config = dict(
    intermediate_size=1024,
    norm='layernorm',
    positions='rope',
    rope_theta=10000.0,
    init_std_up=0.0317,
    lr_mult_qkv=0.5,
    warmup_steps=459,
    doc_mask=True,
)
Each number is 50 + 12 x the weight over its row's rms, rounded and kept within 0 to 99. Layers, rows and columns count from 0. The size before them is the row's rms in percent of the matrix's.

# down: layer 4 MLP down (transposed), 1024x256, rms 0.09, rows 826-829, columns 0-255
# gate: layer 4 MLP gate, 1024x256, rms 0.096, rows 827-830, columns 0-255
# up: layer 4 MLP up, 1024x256, rms 0.0923, rows 827-830, columns 0-255
down826 096:37 52 59 42 40 53 41 45 41 68 50 76 66 70 45 64 39 50 21 44 28 71 75 58 60 64 63 41 49 45 41 72 41 55 64 75 59 33 31 73 39 53 21 51 37 63 48 46 39 62 48 47 45 23 56 35 64 44 42 67 43 54 29 29 48 60 44 51 60 51 49 32 48 72 39 57 35 55 60 56 54 45 72 26 44 38 30 49 43 62 52 32 48 58 30 39 28 50 35 50 60 34 61 59 38 68 58 47 36 52 52 29 49 58 49 61 55 36 59 36 57 60 35 51 60 60 47 43 45 56 58 45 65 48 54 35 43 60 67 41 41 45 60 83 41 45 47 67 35 30 38 51 49 61 50 56 49 45 45 43 69 50 39 44 43 53 45 47 46 55 50 26 49 66 57 47 48 53 53 65 43 37 56 54 69 46 58 75 58 56 36 48 52 42 48 51 52 31 76 54 59 52 48 49 57 29 53 45 65 63 53 59 32 39 37 58 65 46 50 33 40 43 53 53 80 31 50 56 37 35 48 44 54 45 43 60 42 53 42 64 60 59 40 41 42 37 77 31 50 65 68 65 48 51 36 68
gate827 102:63 58 45 49 50 53 68 45 65 48 47 64 36 59 32 57 48 67 51 77 51 42 56 45 32 36 49 71 56 41 49 53 38 42 54 70 47 36 63 46 56 35 45 34 46 43 53 67 51 48 64 66 62 68 39 46 55 49 49 77 34 52 66 61 43 58 50 42 57 79 49 21 40 71 53 62 42 44 39 52 51 61 35 34 50 35 50 30 66 32 50 59 57 40 53 37 50 59 62 36 57 49 54 40 40 60 45 33 59 46 61 66 44 60 40 43 55 43 41 55 56 61 23 40 51 48 53 37 56 48 29 40 54 45 35 22 50 32 45 55 55 75 43 44 46 40 43 26 48 64 44 37 33 47 61 53 44 63 60 50 61 48 59 71 50 55 34 52 62 60 58 68 46 57 48 45 47 62 41 44 57 45 38 39 55 42 32 75 38 53 40 53 39 53 58 65 34 35 53 51 57 25 67 62 31 38 49 60 19 36 59 53 48 44 56 62 63 52 60 37 43 39 55 69 32 54 62 43 60 61 46 33 22 48 54 76 61 57 32 41 54 50 56 55 28 64 79 52 47 41 67 52 71 86 34 60
up827 098:35 54 53 50 54 48 58 30 35 52 67 85 65 42 45 55 42 51 56 43 56 53 50 31 34 77 51 64 65 58 58 25 51 35 44 60 48 58 48 53 58 38 55 57 44 73 58 69 47 56 32 55 63 36 54 41 42 48 49 52 45 62 61 52 48 63 48 36 63 54 43 43 54 65 34 51 83 43 67 59 50 41 79 65 56 44 74 51 44 57 57 40 53 68 31 43 54 54 46 26 66 69 47 47 51 37 45 52 49 38 79 51 40 50 75 25 31 62 33 48 36 54 42 67 71 47 45 35 52 56 36 48 63 39 38 51 50 39 63 38 79 24 53 45 42 20 68 21 46 62 59 31 31 51 51 43 45 32 44 56 51 66 52 68 49 49 49 41 55 49 67 54 55 40 52 37 37 38 59 51 52 47 43 31 80 36 47 57 57 58 68 53 42 52 52 38 65 39 50 65 48 32 50 67 54 56 61 80 41 54 56 51 40 35 59 53 54 43 38 28 48 43 55 33 51 58 51 60 42 43 49 35 48 66 73 31 52 55 38 42 54 47 46 52 48 54 32 58 41 55 60 58 64 56 34 46
down827 101:44 42 59 34 62 32 49 44 29 28 55 58 60 54 46 58 65 33 66 65 67 28 46 53 55 68 23 63 54 45 74 43 48 44 51 53 64 34 54 50 53 85 54 51 56 50 42 39 57 61 38 46 54 60 50 30 59 40 33 35 47 66 37 45 50 59 41 60 36 42 73 73 57 58 56 47 61 58 51 51 52 29 63 53 43 61 64 59 64 58 71 36 43 47 39 40 48 53 55 35 48 57 25 53 51 43 39 50 58 42 47 36 53 42 40 36 49 70 67 51 46 19 54 66 38 46 23 31 50 63 43 70 36 61 26 63 61 47 56 53 52 35 40 62 47 45 66 49 59 62 41 59 41 61 56 48 28 46 45 71 58 73 55 60 45 81 36 53 53 60 55 47 77 53 58 46 56 50 58 46 38 34 50 49 55 72 61 38 77 38 63 53 59 55 54 45 44 67 41 48 45 27 33 45 70 41 53 60 51 44 46 60 61 39 37 55 30 41 46 56 32 59 46 48 56 45 42 63 52 45 60 61 46 52 59 39 40 48 62 29 38 46 50 37 62 37 65 39 58 43 63 53 63 47 21 17
gate828 103:54 57 46 56 49 62 46 62 55 51 49 74 57 64 68 39 42 51 68 42 31 50 55 54 38 53 45 48 32 47 69 65 47 39 43 73 54 30 49 50 63 45 34 50 67 47 43 66 41 31 63 60 71 44 36 47 68 53 46 47 41 41 34 58 34 49 63 35 40 52 45 50 57 63 56 54 50 40 43 56 69 37 36 62 37 50 43 63 68 66 32 32 51 44 53 36 42 72 67 58 47 33 47 38 44 53 54 18 39 37 67 37 66 42 26 61 39 45 62 58 53 31 51 44 56 49 42 39 34 65 39 46 41 52 49 18 38 41 42 50 40 61 45 57 40 37 49 51 44 50 65 33 69 44 37 58 46 32 58 43 62 63 31 45 32 58 62 78 42 63 34 68 51 58 60 51 64 51 36 43 59 48 72 43 49 24 50 52 70 53 29 53 70 45 64 57 46 51 46 40 56 52 71 49 52 46 51 46 38 67 41 22 39 64 36 54 39 36 64 57 34 57 48 72 51 69 55 85 54 53 40 81 58 49 57 55 54 53 42 44 35 61 54 59 35 55 67 50 44 53 40 59 28 72 54 70
up828 105:44 36 47 49 42 47 62 40 28 43 64 55 37 52 43 83 46 57 61 54 60 65 47 50 56 49 55 46 59 53 38 40 80 62 61 59 27 44 26 50 36 72 58 45 73 72 61 59 48 53 36 34 47 49 68 52 52 52 34 53 39 41 45 40 19 47 71 46 65 57 62 56 79 54 59 53 43 48 40 25 60 43 59 46 64 43 42 58 40 37 58 60 39 73 56 38 57 60 44 40 53 51 50 46 63 37 33 59 54 61 57 28 59 72 41 70 52 43 58 57 52 46 66 47 51 49 54 52 41 30 56 37 63 38 43 47 41 59 41 67 43 64 60 48 37 29 42 52 61 57 41 60 45 70 48 64 39 34 32 48 72 37 58 54 53 65 41 44 57 44 58 68 64 39 42 64 53 30 46 42 51 44 70 38 42 57 38 50 49 65 31 80 52 77 44 55 56 61 50 25 46 65 44 62 59 40 42 48 27 36 44 51 38 57 30 28 62 50 52 07 52 56 50 53 51 49 21 57 47 56 54 70 56 34 44 33 46 37 61 38 54 49 52 40 44 50 62 48 50 56 49 39 72 54 42 52
down828 107:19 48 55 27 71 52 40 43 50 47 45 52 54 51 56 50 57 45 15 40 47 39 49 54 48 49 50 51 46 50 83 46 47 58 71 28 42 45 54 53 31 60 65 56 51 55 49 62 56 57 43 60 47 46 53 59 25 72 39 49 38 51 61 62 66 55 63 35 61 33 33 37 24 56 37 62 55 56 47 57 72 31 53 55 41 70 52 60 49 53 48 52 53 56 60 63 28 57 58 38 52 55 52 49 53 50 44 36 42 63 62 28 53 60 70 58 54 33 28 43 38 36 76 48 52 51 55 25 59 50 29 33 48 49 46 46 42 46 56 49 49 51 38 54 52 34 47 50 52 41 45 39 39 47 46 32 52 41 48 66 16 54 53 45 34 35 59 39 30 45 69 68 79 51 42 52 65 55 53 33 46 26 50 62 50 55 38 41 29 50 45 46 48 59 43 55 50 61 52 61 54 61 53 56 49 59 42 67 46 64 55 49 68 17 39 44 60 51 48 53 38 36 62 47 70 44 31 57 55 69 59 61 64 80 63 53 41 61 45 62 53 54 43 58 46 32 85 20 68 61 30 47 66 60 51 48
gate829 102:51 42 60 41 36 82 59 41 69 45 47 41 53 45 55 50 91 40 42 70 40 61 63 59 24 38 55 45 55 61 62 43 48 42 53 72 39 16 47 49 39 50 39 51 46 58 28 56 23 40 46 36 42 49 55 52 43 76 80 64 28 26 47 55 45 64 45 42 56 73 31 42 25 47 29 40 48 44 35 52 62 44 57 55 63 33 55 30 32 66 40 54 62 45 57 45 55 64 41 66 48 39 49 60 56 38 72 50 51 51 35 36 55 56 55 52 54 52 42 63 31 49 38 37 40 36 64 49 41 61 52 55 42 50 52 38 55 37 60 26 38 34 34 50 51 49 41 35 40 79 78 48 45 41 33 52 51 36 59 26 53 65 38 60 37 61 61 67 52 60 43 68 71 49 54 61 43 60 62 35 39 65 60 54 55 37 62 54 47 68 64 61 47 44 56 43 60 41 61 46 42 52 67 25 47 38 62 54 59 54 54 42 63 51 43 64 51 53 51 50 43 45 35 83 49 48 51 44 70 60 55 45 74 49 40 46 51 40 38 37 52 53 58 67 61 55 62 52 47 39 54 57 41 63 52 49
up829 104:35 59 56 54 64 54 44 42 59 65 49 42 58 48 46 67 41 29 68 22 51 46 75 42 31 53 38 60 48 55 54 62 38 52 55 53 76 38 47 52 32 50 58 40 57 39 41 51 49 19 45 48 54 59 59 48 60 64 51 39 44 47 44 52 51 37 66 58 58 69 79 49 56 26 53 41 46 61 70 67 51 38 33 64 33 33 48 50 47 72 31 39 39 29 46 40 50 42 48 36 43 37 55 25 55 31 49 49 48 52 46 73 43 35 22 54 53 72 68 61 66 48 51 57 34 70 76 42 49 47 61 29 60 60 35 50 62 47 41 22 42 52 56 26 51 65 71 57 45 58 52 40 49 38 62 64 24 52 55 53 62 41 41 57 59 51 56 57 18 61 36 70 63 48 59 58 64 55 55 42 48 61 48 72 42 54 69 65 53 64 29 63 55 31 42 36 51 64 53 61 37 60 69 45 56 40 58 62 55 37 60 33 40 53 54 57 53 61 36 64 25 37 48 49 41 34 58 63 58 43 40 52 63 47 50 63 44 47 45 54 40 65 66 45 64 51 32 54 31 52 42 62 46 42 43 59
down829 104:48 61 66 54 54 45 48 56 57 30 65 60 29 22 34 28 37 37 32 39 57 49 40 32 43 39 57 61 48 62 33 45 62 55 28 54 45 47 52 50 64 39 51 80 42 20 42 31 59 41 44 43 55 59 55 71 60 59 62 56 20 48 72 42 53 58 46 51 56 30 60 65 58 40 35 32 60 56 60 38 45 43 49 38 40 39 68 48 34 65 60 59 52 43 47 43 61 52 30 60 63 13 41 42 65 47 58 51 40 76 80 68 51 53 45 58 69 52 40 57 34 61 50 50 53 62 51 35 47 42 47 43 59 52 41 63 66 52 63 66 46 45 43 47 55 49 47 38 54 63 40 40 46 63 75 32 55 49 48 50 46 48 69 49 46 74 60 54 50 46 30 43 46 35 27 63 51 53 51 39 35 49 38 57 55 53 51 47 52 44 48 38 61 44 61 70 54 58 77 52 55 42 58 41 65 41 69 31 46 52 78 25 48 72 76 56 45 47 65 56 50 60 31 58 66 67 41 51 66 55 28 49 25 49 53 58 38 48 47 66 58 45 54 43 59 61 37 51 42 53 61 49 40 72 41 53
gate830 101:32 44 44 34 47 32 68 50 41 36 58 38 61 57 46 56 29 65 67 41 58 47 52 50 50 45 39 54 57 63 74 41 31 31 54 50 62 66 28 43 47 37 36 24 49 40 73 64 53 37 69 48 49 58 60 34 61 41 46 69 50 38 40 51 40 50 54 53 67 68 47 25 44 48 54 51 44 46 46 71 40 53 49 32 48 65 83 61 41 44 49 68 57 27 53 35 37 44 78 36 48 31 50 42 52 72 46 46 66 52 54 44 62 40 34 49 39 46 60 62 35 30 48 45 54 45 71 52 56 55 54 55 30 43 44 57 63 31 55 59 81 28 57 50 45 55 49 46 28 52 71 68 47 55 42 46 48 47 39 60 47 32 68 69 63 55 45 46 53 41 39 51 42 80 67 45 32 55 57 48 65 49 60 69 41 42 50 44 53 29 63 70 29 48 39 52 64 54 48 26 58 42 57 40 52 42 33 57 38 41 59 48 40 28 64 47 22 55 58 56 53 58 46 58 58 60 64 56 53 49 33 70 50 73 62 82 50 55 62 45 50 38 33 58 45 72 51 51 49 50 47 47 53 57 48 56
up830 102:58 40 71 64 34 47 41 78 61 50 39 47 58 61 61 23 57 59 50 54 43 68 34 59 39 72 31 50 65 52 72 48 58 49 49 51 31 61 47 41 23 44 57 43 37 47 57 76 49 68 42 80 54 51 75 53 68 40 47 37 63 36 41 34 55 61 46 65 67 49 61 49 45 54 42 64 48 40 52 51 51 64 67 40 53 44 62 39 22 51 52 44 62 39 43 52 25 62 52 67 52 29 37 42 70 34 57 45 29 45 69 52 36 41 38 33 48 54 50 64 52 33 43 56 50 55 53 40 62 40 62 57 46 48 27 44 39 72 62 61 57 29 42 46 45 59 68 56 56 47 37 53 62 35 25 55 61 69 33 50 54 37 30 38 41 48 47 58 61 65 43 38 45 43 65 31 41 45 48 51 55 59 47 45 50 51 59 48 57 63 33 60 58 38 50 49 39 66 51 53 54 49 51 18 65 52 45 49 52 48 49 52 71 48 58 53 34 46 34 57 54 47 53 28 54 41 63 38 55 35 43 28 53 75 58 74 36 27 68 67 62 56 56 57 71 44 31 66 57 49 67 44 38 56 61 62